From a checkpoint of a small transformer trained on Wikipedia: width 256, no biases in attention or MLP.
Each number is 200 + 40 x the weight over its row's rms, rounded and kept within 0 to 999. Layers, rows and columns count from 0. The size before them is the row's rms in percent of the matrix's.

# q: layer 13 attention query, 256x256, rms 0.0668, rows 0-52, columns 128-191
# k: layer 13 attention key, 256x256, rms 0.0629, rows 0-51, columns 128-191
q0,042,239,170,220,255,137,243,142,141,227,220,230,233,226,139,222,138,177,157,229,237,142,213,100,230,234,169,148,173,194,134,196,228,175,212,201,243,164,151,149,192,266,157,184,185,216,211,98,258,196,141,208,149,195,201,191,181,222,210,255,283,238,233,135,199
k0,052,188,239,150,150,256,215,163,216,177,173,195,145,132,196,282,264,164,234,261,199,237,167,160,147,187,198,150,163,182,156,201,189,178,173,197,180,218,219,242,209,178,230,208,141,218,215,223,217,186,285,180,255,209,241,212,232,178,207,190,55,199,154,213,261
q1,050,146,246,180,151,199,155,205,153,188,155,108,175,268,205,218,206,158,124,244,203,226,186,252,199,257,217,187,282,179,174,202,144,222,166,171,213,208,160,215,233,239,261,188,213,188,230,178,199,216,247,199,215,178,155,248,244,149,206,142,209,198,149,191,169
k1,046,262,184,224,271,229,174,225,221,129,208,204,191,221,174,219,200,234,268,193,270,217,204,182,170,186,181,190,158,248,188,197,197,143,189,179,179,205,231,225,266,194,184,294,157,241,253,252,220,227,141,179,141,185,186,181,173,240,140,120,215,268,210,194,194
q2,044,185,100,218,281,169,143,120,181,155,216,202,230,159,181,211,191,89,194,189,222,252,220,91,202,233,148,212,132,211,105,223,315,233,202,202,210,166,188,128,176,199,225,130,158,221,201,159,162,157,221,146,200,184,166,210,220,231,210,218,266,267,181,230,211
k2,048,227,198,192,128,183,134,250,164,149,166,212,157,174,212,213,200,238,185,259,160,170,209,250,300,155,166,207,240,183,250,140,224,162,224,189,166,235,279,165,215,215,175,205,179,169,196,165,197,207,249,263,181,203,206,206,157,191,256,146,115,193,166,257,171
q3,047,161,168,113,180,214,270,145,167,186,193,238,274,169,250,144,172,223,211,213,213,214,249,178,247,232,161,223,244,164,229,252,143,221,236,198,205,176,154,216,174,213,123,121,151,205,193,242,190,170,187,192,175,163,254,246,264,202,207,220,151,159,190,229,188
k3,051,298,219,162,213,127,209,227,199,262,189,161,131,184,232,198,258,195,190,156,175,179,257,257,168,116,223,168,206,179,192,205,172,143,138,216,214,169,261,155,229,209,200,191,231,294,153,171,264,243,206,244,201,244,188,198,201,246,180,129,232,191,276,177,201
q4,052,146,151,255,139,156,196,170,212,196,182,238,231,129,193,193,232,267,196,160,189,196,251,173,170,151,199,113,205,268,161,240,213,166,158,190,229,243,207,196,241,222,243,214,212,140,248,162,188,137,179,168,189,208,153,184,99,248,177,243,182,172,156,147,217
k4,054,250,193,199,179,223,185,267,199,180,215,173,154,237,187,252,152,192,178,232,170,183,116,185,243,186,34,139,186,222,196,212,169,221,166,267,151,205,208,252,168,176,146,174,96,227,210,228,215,210,222,210,154,185,214,216,211,217,203,133,147,178,251,223,255
q5,046,190,240,131,235,178,165,206,203,230,143,227,158,215,268,91,141,152,206,213,271,255,249,160,227,221,228,232,222,241,222,219,191,128,183,241,152,193,247,180,203,150,210,108,238,177,212,220,217,143,213,171,169,198,255,190,228,243,145,127,163,207,237,250,203
k5,050,165,195,209,269,285,190,208,226,139,132,243,206,163,142,236,242,206,223,190,165,156,190,174,209,232,199,228,167,259,222,243,255,260,213,201,212,129,211,253,181,220,160,251,183,202,169,177,223,266,229,306,213,198,219,218,214,244,229,174,289,223,176,188,161
q6,051,199,255,218,188,141,161,161,177,123,228,172,207,189,190,174,196,258,232,117,247,135,202,175,165,161,264,198,191,247,230,213,141,189,226,100,225,275,196,206,176,162,205,205,178,166,267,248,211,283,175,191,241,130,151,200,226,191,182,241,165,199,212,195,184
k6,056,239,188,156,192,233,221,318,218,247,205,217,198,244,240,227,137,178,200,205,208,231,234,168,187,181,99,171,199,228,141,183,227,158,150,270,133,131,170,264,177,194,254,184,179,238,232,287,233,195,160,121,247,215,230,268,229,221,171,208,210,146,246,201,142
q7,050,186,217,197,183,198,144,186,283,221,167,220,220,157,165,127,175,235,181,197,157,219,224,208,283,175,226,105,184,252,160,217,258,198,217,252,205,194,242,201,259,172,188,182,164,178,288,177,225,240,216,193,233,223,222,195,151,227,182,242,224,179,186,168,152
k7,054,220,189,215,242,210,261,266,239,188,188,224,245,211,185,162,152,195,191,188,227,168,258,153,216,224,141,201,159,199,215,184,214,190,214,177,228,244,226,246,190,172,253,218,171,209,181,192,138,153,186,224,162,155,192,220,150,196,223,147,157,220,252,187,229
q8,051,220,267,229,226,235,125,216,257,169,225,221,189,205,194,173,195,213,250,173,227,213,209,201,130,251,141,193,112,231,187,218,230,176,234,137,258,259,229,260,126,149,270,235,162,154,178,222,244,270,203,186,240,210,132,222,225,176,243,229,202,186,235,169,196
k8,053,230,225,196,230,200,275,244,182,230,202,230,198,283,174,241,188,230,204,183,192,185,234,197,251,200,74,160,221,203,198,151,209,203,156,276,115,190,281,261,229,222,187,153,224,185,223,259,238,142,134,168,177,145,205,280,197,100,224,189,187,236,206,265,148
q9,051,140,241,183,225,282,231,235,229,183,161,258,237,196,155,161,137,240,157,164,188,255,240,188,189,185,204,166,230,211,206,228,256,154,185,259,172,244,181,215,166,199,190,199,235,150,185,181,224,174,141,175,272,218,238,275,127,140,173,214,216,163,199,189,228
k9,058,249,203,238,209,177,191,246,241,214,204,141,219,169,168,244,179,266,174,216,188,154,224,185,227,175,264,133,200,205,237,164,99,231,200,224,222,171,272,204,249,211,169,246,180,251,200,101,176,215,241,220,121,141,211,138,136,236,224,220,120,234,183,209,182
q10,057,233,285,185,182,206,232,186,259,149,219,225,259,244,218,143,201,240,157,183,191,190,220,241,176,164,174,140,212,199,235,201,226,219,167,225,163,233,218,119,203,169,245,171,153,178,229,233,265,212,172,220,284,155,241,246,134,159,186,204,173,181,165,172,205
k10,063,142,198,231,187,170,234,163,194,177,222,157,137,197,120,204,214,273,166,229,160,164,190,151,214,200,267,208,246,240,221,237,153,190,173,165,240,235,233,207,225,206,225,248,153,235,158,182,120,223,155,206,157,248,281,149,177,237,236,188,237,151,219,221,192
q11,058,176,159,226,229,221,257,196,171,240,153,212,176,156,203,208,223,140,203,274,157,230,236,182,286,200,186,238,250,189,166,216,268,160,196,248,117,182,169,185,153,253,202,138,265,225,164,184,215,198,224,248,184,238,198,157,164,252,248,127,138,249,167,207,163
k11,060,196,193,223,171,247,137,212,202,203,138,171,199,168,229,240,210,137,206,183,188,167,200,204,156,144,221,235,202,189,192,265,158,192,238,99,245,236,137,188,196,191,266,189,190,133,204,129,219,286,257,197,275,250,240,149,255,211,147,245,188,171,224,209,252
q12,056,194,193,138,187,111,166,187,163,189,255,167,173,269,208,186,232,194,251,170,224,142,185,177,170,216,240,143,173,176,155,237,194,196,270,183,266,169,246,290,186,205,257,170,129,193,245,155,117,228,234,197,145,224,239,212,291,156,213,200,225,256,248,224,214
k12,060,229,210,189,128,188,299,221,226,222,247,195,246,221,179,150,205,265,208,212,240,246,214,198,242,304,161,211,199,245,214,184,168,248,175,240,100,241,169,165,166,158,159,187,236,271,131,231,175,122,207,168,183,108,76,198,187,227,236,192,145,228,194,223,139
q13,059,247,216,180,162,260,154,190,241,134,226,259,212,169,150,155,150,299,239,165,172,177,183,238,144,163,177,185,160,197,263,178,140,252,201,197,259,222,151,175,229,170,223,257,112,188,186,243,239,209,199,198,266,225,183,173,177,186,208,253,270,127,149,223,155
k13,067,205,177,267,253,190,200,197,237,180,193,177,153,214,187,213,182,155,218,234,162,172,219,224,203,220,194,101,208,178,199,199,167,125,197,196,158,175,223,248,214,209,246,226,132,193,195,122,147,212,185,231,137,245,265,132,159,230,243,163,207,184,225,178,235
q14,060,274,219,162,133,242,210,241,207,160,224,190,145,192,160,190,217,267,239,175,221,164,167,218,214,141,169,153,113,146,251,192,169,191,187,165,182,214,228,213,237,86,248,293,69,129,205,196,213,218,196,132,247,144,195,224,233,147,175,259,185,169,178,174,223
k14,072,200,234,260,222,185,253,246,198,191,205,211,255,254,134,168,160,207,227,171,198,189,190,210,197,245,214,149,137,276,183,204,184,187,176,222,193,203,206,255,217,248,211,182,129,191,241,140,224,162,158,247,96,195,220,185,174,235,271,211,217,186,270,219,145
q15,069,220,254,255,182,214,150,176,258,146,194,271,191,215,186,192,185,239,198,252,233,215,200,182,202,179,172,193,234,195,219,138,190,238,192,212,171,256,197,149,223,167,223,256,218,195,205,308,187,196,173,166,284,136,228,186,187,142,139,187,180,184,167,192,206
k15,068,173,191,207,244,242,200,174,218,149,174,159,197,139,218,254,183,200,227,155,108,168,206,238,109,153,233,152,212,181,208,211,213,146,151,187,237,199,240,206,233,272,188,225,108,152,209,138,192,242,191,243,159,303,231,150,143,225,203,238,248,130,243,234,252
q16,069,259,194,225,139,181,188,232,248,189,177,258,163,179,184,168,204,219,199,219,210,233,223,172,223,197,226,169,172,178,210,173,240,206,224,169,185,217,212,191,245,225,213,245,144,169,221,283,199,147,147,135,287,162,153,202,147,143,202,188,191,187,161,178,228
k16,070,218,253,208,243,227,113,212,196,189,186,187,213,205,179,219,200,187,232,186,191,125,192,197,156,203,143,191,279,184,188,197,225,212,160,189,207,185,237,227,157,255,231,329,129,150,224,175,231,275,192,252,202,244,234,226,124,301,140,207,202,126,272,234,242
q17,061,185,176,258,163,175,220,160,206,207,158,238,212,119,209,211,215,138,220,150,206,243,201,152,215,185,154,228,161,224,192,251,184,180,232,196,216,174,251,155,197,242,182,195,162,222,162,116,165,201,181,121,200,314,160,194,193,255,239,220,167,163,203,206,193
k17,067,262,196,160,151,214,181,252,140,255,241,164,223,231,209,227,206,206,254,251,206,221,165,240,258,221,173,181,229,159,216,111,198,282,199,182,203,148,100,149,237,165,217,225,237,163,192,291,260,160,177,218,264,117,180,184,223,117,143,161,238,266,155,147,131
q18,064,158,139,154,278,248,208,182,191,221,160,151,206,224,230,177,198,113,240,169,194,186,179,190,209,290,221,229,224,247,155,208,185,148,169,203,199,227,203,214,235,235,231,156,252,232,224,131,171,217,233,222,122,208,231,193,206,278,218,172,166,309,124,275,235
k18,072,196,198,201,152,188,241,207,202,245,192,161,271,271,256,149,238,216,168,240,217,209,227,200,176,219,247,277,258,254,218,175,167,268,196,298,271,171,186,200,256,131,222,127,291,273,137,306,253,157,201,199,208,146,175,161,200,139,194,150,197,210,136,213,188
q19,066,202,186,182,169,167,163,209,164,123,241,221,196,187,193,184,212,216,259,215,195,163,163,225,224,191,228,159,160,227,169,308,179,190,221,166,245,178,215,234,185,137,181,239,211,174,247,176,157,244,182,155,184,201,224,222,234,180,210,255,236,258,203,170,246
k19,065,195,210,207,212,213,316,186,246,179,222,179,188,179,207,185,141,244,181,122,167,227,236,151,215,221,188,177,177,252,234,197,167,184,199,243,247,225,192,136,181,194,162,181,224,160,212,138,115,115,180,217,110,179,252,182,103,182,252,175,283,213,199,205,148
q20,077,152,126,166,261,169,251,154,198,176,177,146,190,181,232,205,178,168,251,135,123,197,190,176,224,207,271,227,202,228,131,266,209,162,171,215,227,205,168,215,164,224,207,207,244,177,200,101,201,236,201,211,148,221,235,138,191,224,206,250,224,285,203,207,259
k20,068,210,224,197,134,211,213,237,212,166,208,241,174,199,224,175,173,178,181,222,204,230,218,218,233,216,187,251,157,295,220,185,173,153,245,290,179,209,234,207,193,160,203,136,265,231,173,250,164,120,153,214,186,168,156,157,199,128,251,166,215,239,188,233,153
q21,063,217,218,217,169,204,231,207,170,183,196,216,189,171,119,230,96,222,205,211,181,246,129,271,136,179,94,178,158,179,287,189,180,248,225,156,212,134,236,157,217,169,195,264,100,182,189,199,155,214,177,145,214,189,178,223,250,208,207,258,280,185,220,189,132
k21,083,202,188,209,220,168,195,191,219,153,173,188,231,192,190,171,222,223,192,151,150,158,235,204,168,160,244,99,225,200,187,209,227,126,152,236,252,194,225,275,161,241,203,219,125,181,254,118,185,251,216,192,94,234,244,222,199,256,273,184,255,169,299,285,209
q22,082,182,152,175,191,162,268,191,122,165,236,162,231,251,210,234,200,211,241,167,261,197,152,171,262,261,213,218,179,227,213,257,232,157,126,190,195,167,253,228,174,153,203,142,197,219,216,156,174,205,219,200,151,206,137,197,210,233,282,220,243,225,165,225,176
k22,068,179,127,188,184,205,264,233,142,220,251,251,243,217,183,113,235,184,234,173,240,233,217,249,273,177,198,200,139,250,209,252,198,275,175,259,246,238,271,210,223,166,134,163,254,241,171,217,177,169,149,121,217,164,219,159,153,125,253,246,148,282,258,195,163
q23,071,250,258,196,215,207,232,157,151,168,251,174,207,202,158,237,228,260,227,195,280,195,117,287,243,188,196,186,170,179,231,165,188,195,187,144,222,207,206,164,220,124,191,200,175,134,128,266,247,218,206,259,209,196,212,199,278,190,148,187,246,194,233,201,140
k23,093,190,221,179,156,242,209,175,232,205,179,222,215,194,156,194,245,178,148,106,147,144,179,200,162,169,228,173,213,217,221,270,233,187,251,158,208,258,201,240,139,206,163,247,106,216,167,172,231,193,225,196,145,205,173,156,187,220,221,159,192,150,173,206,200
q24,080,143,240,176,190,189,213,110,213,122,203,161,204,250,267,255,255,249,176,196,269,166,186,152,207,178,285,207,283,252,235,206,183,169,154,220,151,283,197,188,229,182,247,133,207,189,269,215,206,182,244,230,201,126,228,197,145,195,232,197,181,180,158,194,220
k24,075,200,225,189,238,257,218,210,195,290,232,212,211,168,183,176,187,229,170,227,208,147,147,192,226,204,234,281,203,165,217,219,166,225,288,241,146,213,225,270,259,219,201,186,287,263,149,205,265,173,170,252,187,156,164,229,211,212,178,119,174,116,151,151,230
q25,081,198,151,170,252,191,245,208,244,227,166,201,197,261,187,183,183,177,245,159,174,182,204,181,216,257,192,242,207,232,225,215,222,177,228,239,165,206,218,208,223,193,234,254,229,180,231,156,184,234,168,227,159,228,264,157,198,231,194,206,185,300,207,165,232
k25,081,198,193,195,205,171,193,179,242,185,270,170,178,272,183,177,119,253,183,206,242,217,157,187,275,296,188,243,129,304,199,213,110,166,157,223,140,209,179,196,221,113,179,172,293,235,159,195,187,96,184,228,178,175,251,195,233,207,198,184,197,291,226,221,176
q26,095,209,225,206,202,166,264,143,188,109,229,184,204,199,212,266,219,292,187,213,254,189,168,238,190,118,176,176,233,152,230,220,178,190,201,170,171,169,205,189,176,196,190,164,173,174,270,208,216,209,250,229,203,191,229,222,226,175,215,187,214,145,267,201,188
k26,091,196,210,179,201,294,135,215,221,216,213,243,206,168,182,197,170,185,157,174,165,215,226,126,171,227,146,205,204,192,211,256,239,258,214,148,190,305,271,231,252,221,147,221,143,196,156,181,256,196,203,150,214,237,198,253,145,162,170,205,174,142,210,202,284
q27,102,234,273,191,256,183,192,193,216,207,210,171,189,195,222,219,196,240,193,160,160,189,164,254,117,147,168,174,253,164,336,188,215,224,285,161,175,150,149,184,238,231,229,269,219,206,201,207,126,133,166,255,170,135,236,213,207,150,209,165,239,180,266,192,182
k27,091,149,250,252,226,210,134,180,197,214,198,224,197,196,170,173,202,253,168,236,162,184,160,226,190,199,207,205,305,208,230,195,174,223,194,218,240,117,167,221,193,245,262,204,186,205,242,239,260,205,234,209,205,214,225,208,166,233,231,183,118,135,132,210,211
q28,081,304,192,225,203,196,205,240,150,104,250,153,145,140,196,217,152,129,169,178,226,201,223,203,243,237,186,176,167,222,223,200,234,185,210,169,212,179,173,133,138,179,206,256,180,196,179,208,182,189,183,240,157,132,177,182,264,156,192,293,187,206,198,211,188
k28,109,241,271,181,138,174,205,174,190,150,248,221,167,209,200,264,182,203,136,132,246,210,216,232,207,245,140,113,215,246,238,187,218,220,259,189,234,256,162,147,219,251,185,231,140,142,223,197,173,152,229,285,139,267,256,215,193,239,207,239,244,151,261,132,221
q29,115,202,241,155,210,240,158,244,228,223,205,172,196,123,224,206,231,243,196,200,212,198,169,229,178,135,254,133,226,152,186,179,242,265,230,221,245,176,177,166,183,229,126,173,179,196,232,242,150,194,265,161,280,202,196,273,202,197,165,235,178,141,210,179,128
k29,078,226,213,206,216,262,139,217,153,164,189,266,233,171,177,216,182,125,227,211,226,221,191,220,210,171,215,152,182,176,239,173,196,177,157,175,129,262,226,238,182,242,195,214,124,97,196,252,206,211,190,115,200,161,150,270,214,129,237,168,161,84,224,219,165
q30,118,210,284,183,197,200,207,173,180,212,173,178,265,199,239,215,264,218,160,201,195,165,199,213,171,187,215,156,240,146,198,275,221,137,269,270,224,226,243,231,210,224,207,182,153,155,201,224,144,181,244,194,214,215,226,212,173,157,244,197,149,103,180,249,168
k30,135,225,193,176,172,263,163,185,257,217,243,159,250,134,275,250,247,210,212,153,219,198,194,215,217,236,215,205,284,164,176,243,147,72,259,221,184,268,255,170,159,169,160,212,182,130,171,237,163,257,204,175,163,199,192,217,116,262,219,205,196,161,195,214,212
q31,142,191,199,236,199,222,164,199,152,188,245,221,113,169,180,224,187,214,215,208,157,180,201,207,195,77,167,152,199,181,243,119,234,278,141,148,214,156,149,162,181,190,171,195,155,185,227,213,230,163,199,206,228,157,135,212,224,92,145,197,168,180,197,174,156
k31,080,143,230,248,230,256,206,186,132,177,183,205,219,139,212,145,230,169,197,214,211,150,167,278,191,134,198,188,289,148,221,201,205,213,222,233,233,187,210,196,184,229,221,160,173,190,194,188,233,168,219,172,202,172,140,221,215,162,206,170,161,47,185,200,213
q32,114,215,281,162,226,173,270,203,269,222,231,185,153,212,181,234,272,235,170,244,183,173,220,178,242,77,197,128,234,184,236,211,199,219,120,249,191,157,156,242,233,232,221,212,225,161,233,202,193,88,184,175,185,227,214,169,233,163,237,119,149,221,166,253,210
k32,136,160,244,212,229,215,203,179,233,207,182,208,179,177,102,165,225,192,237,222,166,162,227,249,159,141,157,222,219,148,181,181,183,227,152,235,194,134,236,167,184,242,219,238,192,258,284,173,213,227,233,209,209,160,132,217,248,179,227,183,110,169,147,168,231
q33,164,234,131,141,197,187,160,197,140,140,224,200,189,223,265,210,157,243,125,259,257,177,158,202,199,203,219,238,200,282,158,205,156,221,265,176,190,253,177,245,158,121,120,206,235,230,168,226,258,246,195,159,181,201,248,183,193,133,123,232,193,218,221,203,192
k33,121,215,118,207,159,199,178,218,238,196,197,195,125,195,224,211,197,158,214,255,175,177,199,205,277,279,175,190,289,227,217,234,183,206,246,185,138,230,196,258,219,243,205,222,228,152,138,206,197,196,143,197,183,241,238,175,153,202,208,75,196,188,245,242,242
q34,154,193,204,280,185,194,263,180,204,205,205,234,242,233,201,164,192,209,125,242,272,235,205,157,202,316,218,197,163,207,212,219,216,108,194,260,211,232,196,203,247,151,178,105,228,225,150,165,205,124,204,249,189,197,194,163,229,260,237,158,217,189,206,223,182
k34,141,187,209,179,235,228,280,132,214,236,233,186,171,248,279,195,179,220,194,249,227,270,152,198,174,252,232,223,253,131,214,189,212,188,223,219,229,214,177,213,206,245,221,171,279,238,248,138,240,170,180,255,104,272,213,201,223,238,245,169,184,192,153,192,246
q35,124,239,181,176,212,298,218,222,216,261,180,229,175,182,221,148,211,196,203,249,207,198,205,134,218,186,197,296,202,251,146,213,204,201,167,223,213,150,249,239,176,238,184,267,274,292,223,225,161,165,178,150,218,201,206,226,139,299,159,114,183,254,195,224,213
k35,102,269,219,131,130,269,185,242,181,271,248,135,191,187,159,216,254,229,208,226,159,248,146,151,148,219,191,218,206,205,171,147,250,154,214,210,250,234,254,185,172,187,151,247,257,208,210,277,200,168,242,230,249,222,251,180,166,286,164,174,250,247,220,198,180
q36,162,179,194,166,133,243,192,183,200,254,148,211,252,266,154,182,195,180,157,176,128,196,170,245,167,159,200,146,213,250,168,236,212,230,233,220,195,269,197,171,140,171,220,225,170,172,164,209,206,192,188,199,211,222,203,194,147,232,246,127,203,225,210,224,207
k36,153,84,156,180,145,213,234,218,136,241,169,200,257,219,219,203,170,201,155,241,253,204,245,257,287,131,150,153,197,208,197,216,195,125,262,230,224,294,178,213,235,224,171,205,180,197,151,154,191,233,160,274,166,181,224,186,263,203,188,222,212,203,260,183,274
q37,156,179,233,197,231,194,205,234,174,185,203,241,107,241,209,167,220,154,238,204,190,186,204,143,145,188,181,184,193,223,224,196,133,217,231,227,173,122,140,290,163,251,102,189,218,230,205,155,191,180,200,245,190,178,177,187,192,186,219,151,204,225,151,197,207
k37,144,260,189,192,147,222,187,180,135,212,161,225,251,189,244,159,235,225,178,225,114,239,224,236,174,158,128,229,215,235,203,144,213,274,224,257,228,179,180,120,182,203,193,233,246,170,129,239,175,279,123,228,185,246,180,187,193,167,192,204,248,260,162,140,133
q38,147,261,190,196,165,255,188,254,191,140,203,184,256,158,206,211,206,150,226,162,172,156,109,239,184,171,217,181,213,136,165,233,138,219,311,143,172,191,191,153,269,190,177,223,152,202,221,240,175,250,220,217,220,221,166,272,172,195,176,251,192,190,168,166,136
k38,122,202,215,231,193,265,172,218,186,158,168,244,274,167,239,187,207,220,210,169,248,185,196,237,164,176,221,147,136,272,215,167,156,185,172,221,226,173,201,216,166,164,195,136,135,161,165,156,201,183,237,170,223,189,187,208,222,157,257,219,234,112,243,186,196
q39,166,223,211,156,147,151,259,192,169,187,211,180,235,219,232,167,166,183,199,211,245,253,229,117,195,213,210,186,203,196,141,151,177,197,220,111,183,150,255,260,155,200,257,253,204,202,169,243,186,127,188,174,204,225,175,249,225,258,209,171,204,253,184,234,213
k39,149,160,260,203,145,231,164,198,226,169,304,202,194,129,168,200,159,155,162,196,101,284,219,153,201,245,163,173,128,176,154,192,150,249,196,268,155,221,263,239,263,242,148,237,181,173,170,226,207,123,214,204,261,119,280,196,233,238,193,251,231,225,211,187,134
q40,168,222,160,235,167,200,248,222,257,205,198,165,217,195,276,183,161,184,142,214,184,234,187,130,214,175,217,254,172,221,154,220,154,207,191,125,244,202,202,288,213,158,215,191,180,230,230,164,246,304,195,161,217,213,244,142,233,269,175,159,214,171,255,217,175
k40,155,210,171,168,123,237,223,153,205,213,198,70,180,156,176,99,241,135,206,218,229,217,228,224,186,213,229,179,274,243,213,201,209,144,191,199,187,191,249,245,141,144,258,235,154,205,112,221,186,157,182,129,219,234,246,198,234,244,172,203,142,187,292,198,226
q41,169,171,156,340,165,164,182,232,226,212,195,227,209,171,135,189,180,205,242,231,241,246,226,194,193,246,230,220,182,152,209,125,158,181,213,169,188,246,196,222,217,220,149,191,233,232,312,211,329,250,219,289,221,136,237,198,210,151,258,181,230,275,191,199,164
k41,152,266,190,210,233,174,168,168,193,232,171,166,241,109,169,157,199,198,238,202,211,261,178,206,158,131,199,199,116,105,222,125,219,245,230,175,212,153,213,151,125,235,276,223,247,263,215,206,209,206,159,173,197,146,239,188,179,214,169,173,226,263,276,171,207
q42,146,188,237,198,196,195,221,123,188,188,189,222,199,247,209,123,213,196,235,250,210,208,184,180,201,167,157,191,199,196,209,206,189,222,182,198,181,146,256,181,204,289,181,206,183,217,285,152,253,238,155,216,165,147,233,169,178,222,320,203,190,176,184,302,268
k42,143,260,156,169,173,275,220,261,231,167,233,274,245,192,163,137,139,193,272,169,138,194,198,224,165,161,181,247,159,222,205,213,180,305,205,201,189,229,255,196,146,248,203,253,249,206,185,277,197,266,111,167,148,239,138,198,204,200,198,173,166,241,167,225,211
q43,165,177,166,180,231,247,208,141,202,253,169,193,165,216,184,182,141,190,198,115,157,250,247,230,175,175,256,240,123,226,222,200,204,258,215,207,138,181,203,195,197,236,206,115,220,185,164,185,231,187,180,186,194,196,255,166,210,182,175,191,254,246,312,256,192
k43,143,129,216,173,207,151,177,217,213,203,165,188,161,259,194,153,158,256,220,241,187,146,177,241,194,257,212,225,183,152,207,183,255,277,201,222,206,238,195,215,173,157,235,262,220,291,272,166,227,202,235,178,208,264,247,175,228,245,133,239,206,281,214,267,183
q44,141,177,204,216,122,126,177,170,216,213,279,153,180,187,149,247,294,218,200,158,197,208,240,181,206,215,130,131,218,210,232,139,236,180,220,169,211,219,140,208,85,202,209,153,150,175,266,253,232,159,230,234,196,186,217,187,198,147,195,183,189,151,226,218,201
k44,130,207,192,214,187,128,155,154,180,169,183,246,200,147,205,196,239,122,242,196,165,160,186,213,226,244,195,200,144,211,185,235,167,197,108,103,175,245,173,154,195,229,210,220,105,209,216,237,208,226,167,131,194,177,195,237,177,184,208,215,140,163,202,221,203
q45,167,149,152,185,228,136,169,276,167,189,176,255,173,193,154,218,172,196,235,239,163,192,122,257,229,199,192,174,208,137,215,175,143,184,220,161,196,212,246,183,279,218,250,198,178,171,308,242,202,177,183,155,127,228,271,202,173,205,110,274,193,199,175,138,190
k45,158,145,176,240,235,172,241,187,194,182,122,286,133,224,177,163,221,136,160,192,130,269,161,233,105,146,178,198,159,153,195,235,172,92,221,165,224,189,174,234,236,173,205,162,210,189,297,203,247,202,226,122,228,246,247,200,202,214,249,165,228,183,205,132,250
q46,168,260,211,173,219,167,194,175,209,116,147,155,158,217,165,173,222,171,218,262,225,160,218,153,251,193,268,219,141,181,244,225,202,227,150,137,196,170,170,156,233,259,192,249,229,250,239,180,235,128,254,194,175,228,167,227,266,166,172,240,190,206,117,268,249
k46,156,252,271,189,180,222,127,201,211,147,190,184,166,245,164,211,243,139,229,242,151,118,199,196,289,241,218,215,116,213,192,217,143,155,159,131,213,188,215,151,212,143,135,255,226,188,125,165,249,123,219,236,199,91,196,137,243,238,211,191,179,238,221,263,230
q47,165,171,162,107,147,173,185,210,173,150,212,158,142,219,219,192,156,238,184,132,230,197,312,165,127,255,196,210,188,174,138,156,222,148,214,195,155,178,168,167,199,238,191,150,175,236,191,183,268,149,209,232,202,247,196,203,205,116,197,199,231,205,80,213,168
k47,154,176,139,185,214,209,254,213,273,213,208,166,167,255,210,115,138,209,205,165,143,217,284,216,213,235,187,177,128,203,181,214,190,241,127,253,193,224,202,174,184,145,228,211,156,210,236,127,198,230,161,186,193,172,196,144,288,232,192,214,262,240,184,214,143
q48,169,207,186,183,195,168,205,151,249,258,198,201,131,210,176,232,217,153,188,213,129,263,251,204,177,54,193,222,211,218,179,223,158,257,219,208,114,226,172,240,226,207,224,210,176,228,212,216,161,171,166,232,214,256,212,152,181,184,165,170,144,197,207,244,256
k48,154,109,140,233,238,170,244,261,176,212,214,157,125,155,201,103,229,268,158,235,149,287,190,252,244,182,161,163,207,248,174,214,160,289,242,223,136,203,159,206,283,130,153,258,190,208,202,180,195,215,136,204,183,158,205,229,202,191,178,228,131,252,204,183,231
q49,169,161,111,270,206,200,164,216,147,172,156,206,139,174,169,206,156,223,214,216,206,181,247,153,211,124,226,176,193,229,293,254,136,160,165,209,176,137,189,240,237,233,156,239,227,224,154,208,170,186,150,130,165,187,142,227,168,121,164,248,170,248,214,262,179
k49,143,231,192,215,209,159,152,197,215,181,219,226,70,272,209,217,209,242,223,247,212,122,209,225,150,204,201,247,193,189,227,180,230,200,150,123,266,202,248,242,188,261,166,183,237,217,176,232,166,208,180,217,231,198,261,142,166,192,167,318,171,289,203,241,232
q50,136,121,207,195,204,189,254,138,143,132,207,192,234,234,275,166,186,190,272,245,176,190,162,117,189,178,138,226,161,189,184,264,107,156,186,167,94,245,197,249,311,195,137,137,203,214,130,169,253,177,190,224,239,221,153,149,165,213,171,164,159,207,248,201,224
k50,142,196,208,172,178,210,201,195,218,204,310,148,133,217,240,178,219,264,172,228,175,262,202,235,139,239,175,215,257,243,192,257,183,254,217,183,169,211,213,150,151,111,193,132,227,233,209,229,169,184,217,118,217,291,189,140,250,117,223,211,144,160,200,205,167
q51,154,158,204,185,96,250,209,230,183,275,224,230,194,176,242,213,240,255,253,229,192,183,238,220,238,197,162,253,224,208,156,202,177,236,168,150,211,228,256,185,174,170,200,147,189,207,268,187,287,198,207,196,216,217,204,208,166,216,171,195,231,168,242,247,267
k51,148,155,243,149,187,169,203,205,175,280,153,305,220,128,202,150,249,241,158,215,156,142,174,165,211,253,145,237,175,269,128,274,216,179,200,184,216,307,172,229,202,201,188,173,215,153,211,254,257,160,200,162,303,200,148,281,224,173,107,188,200,238,209,181,160
q52,156,214,222,171,220,158,184,183,170,244,198,221,210,203,180,201,234,179,180,153,210,206,267,228,154,211,129,207,221,233,243,198,261,223,181,162,208,219,180,207,188,182,190,269,214,211,209,226,156,227,202,200,201,163,226,222,192,219,283,190,198,244,158,153,211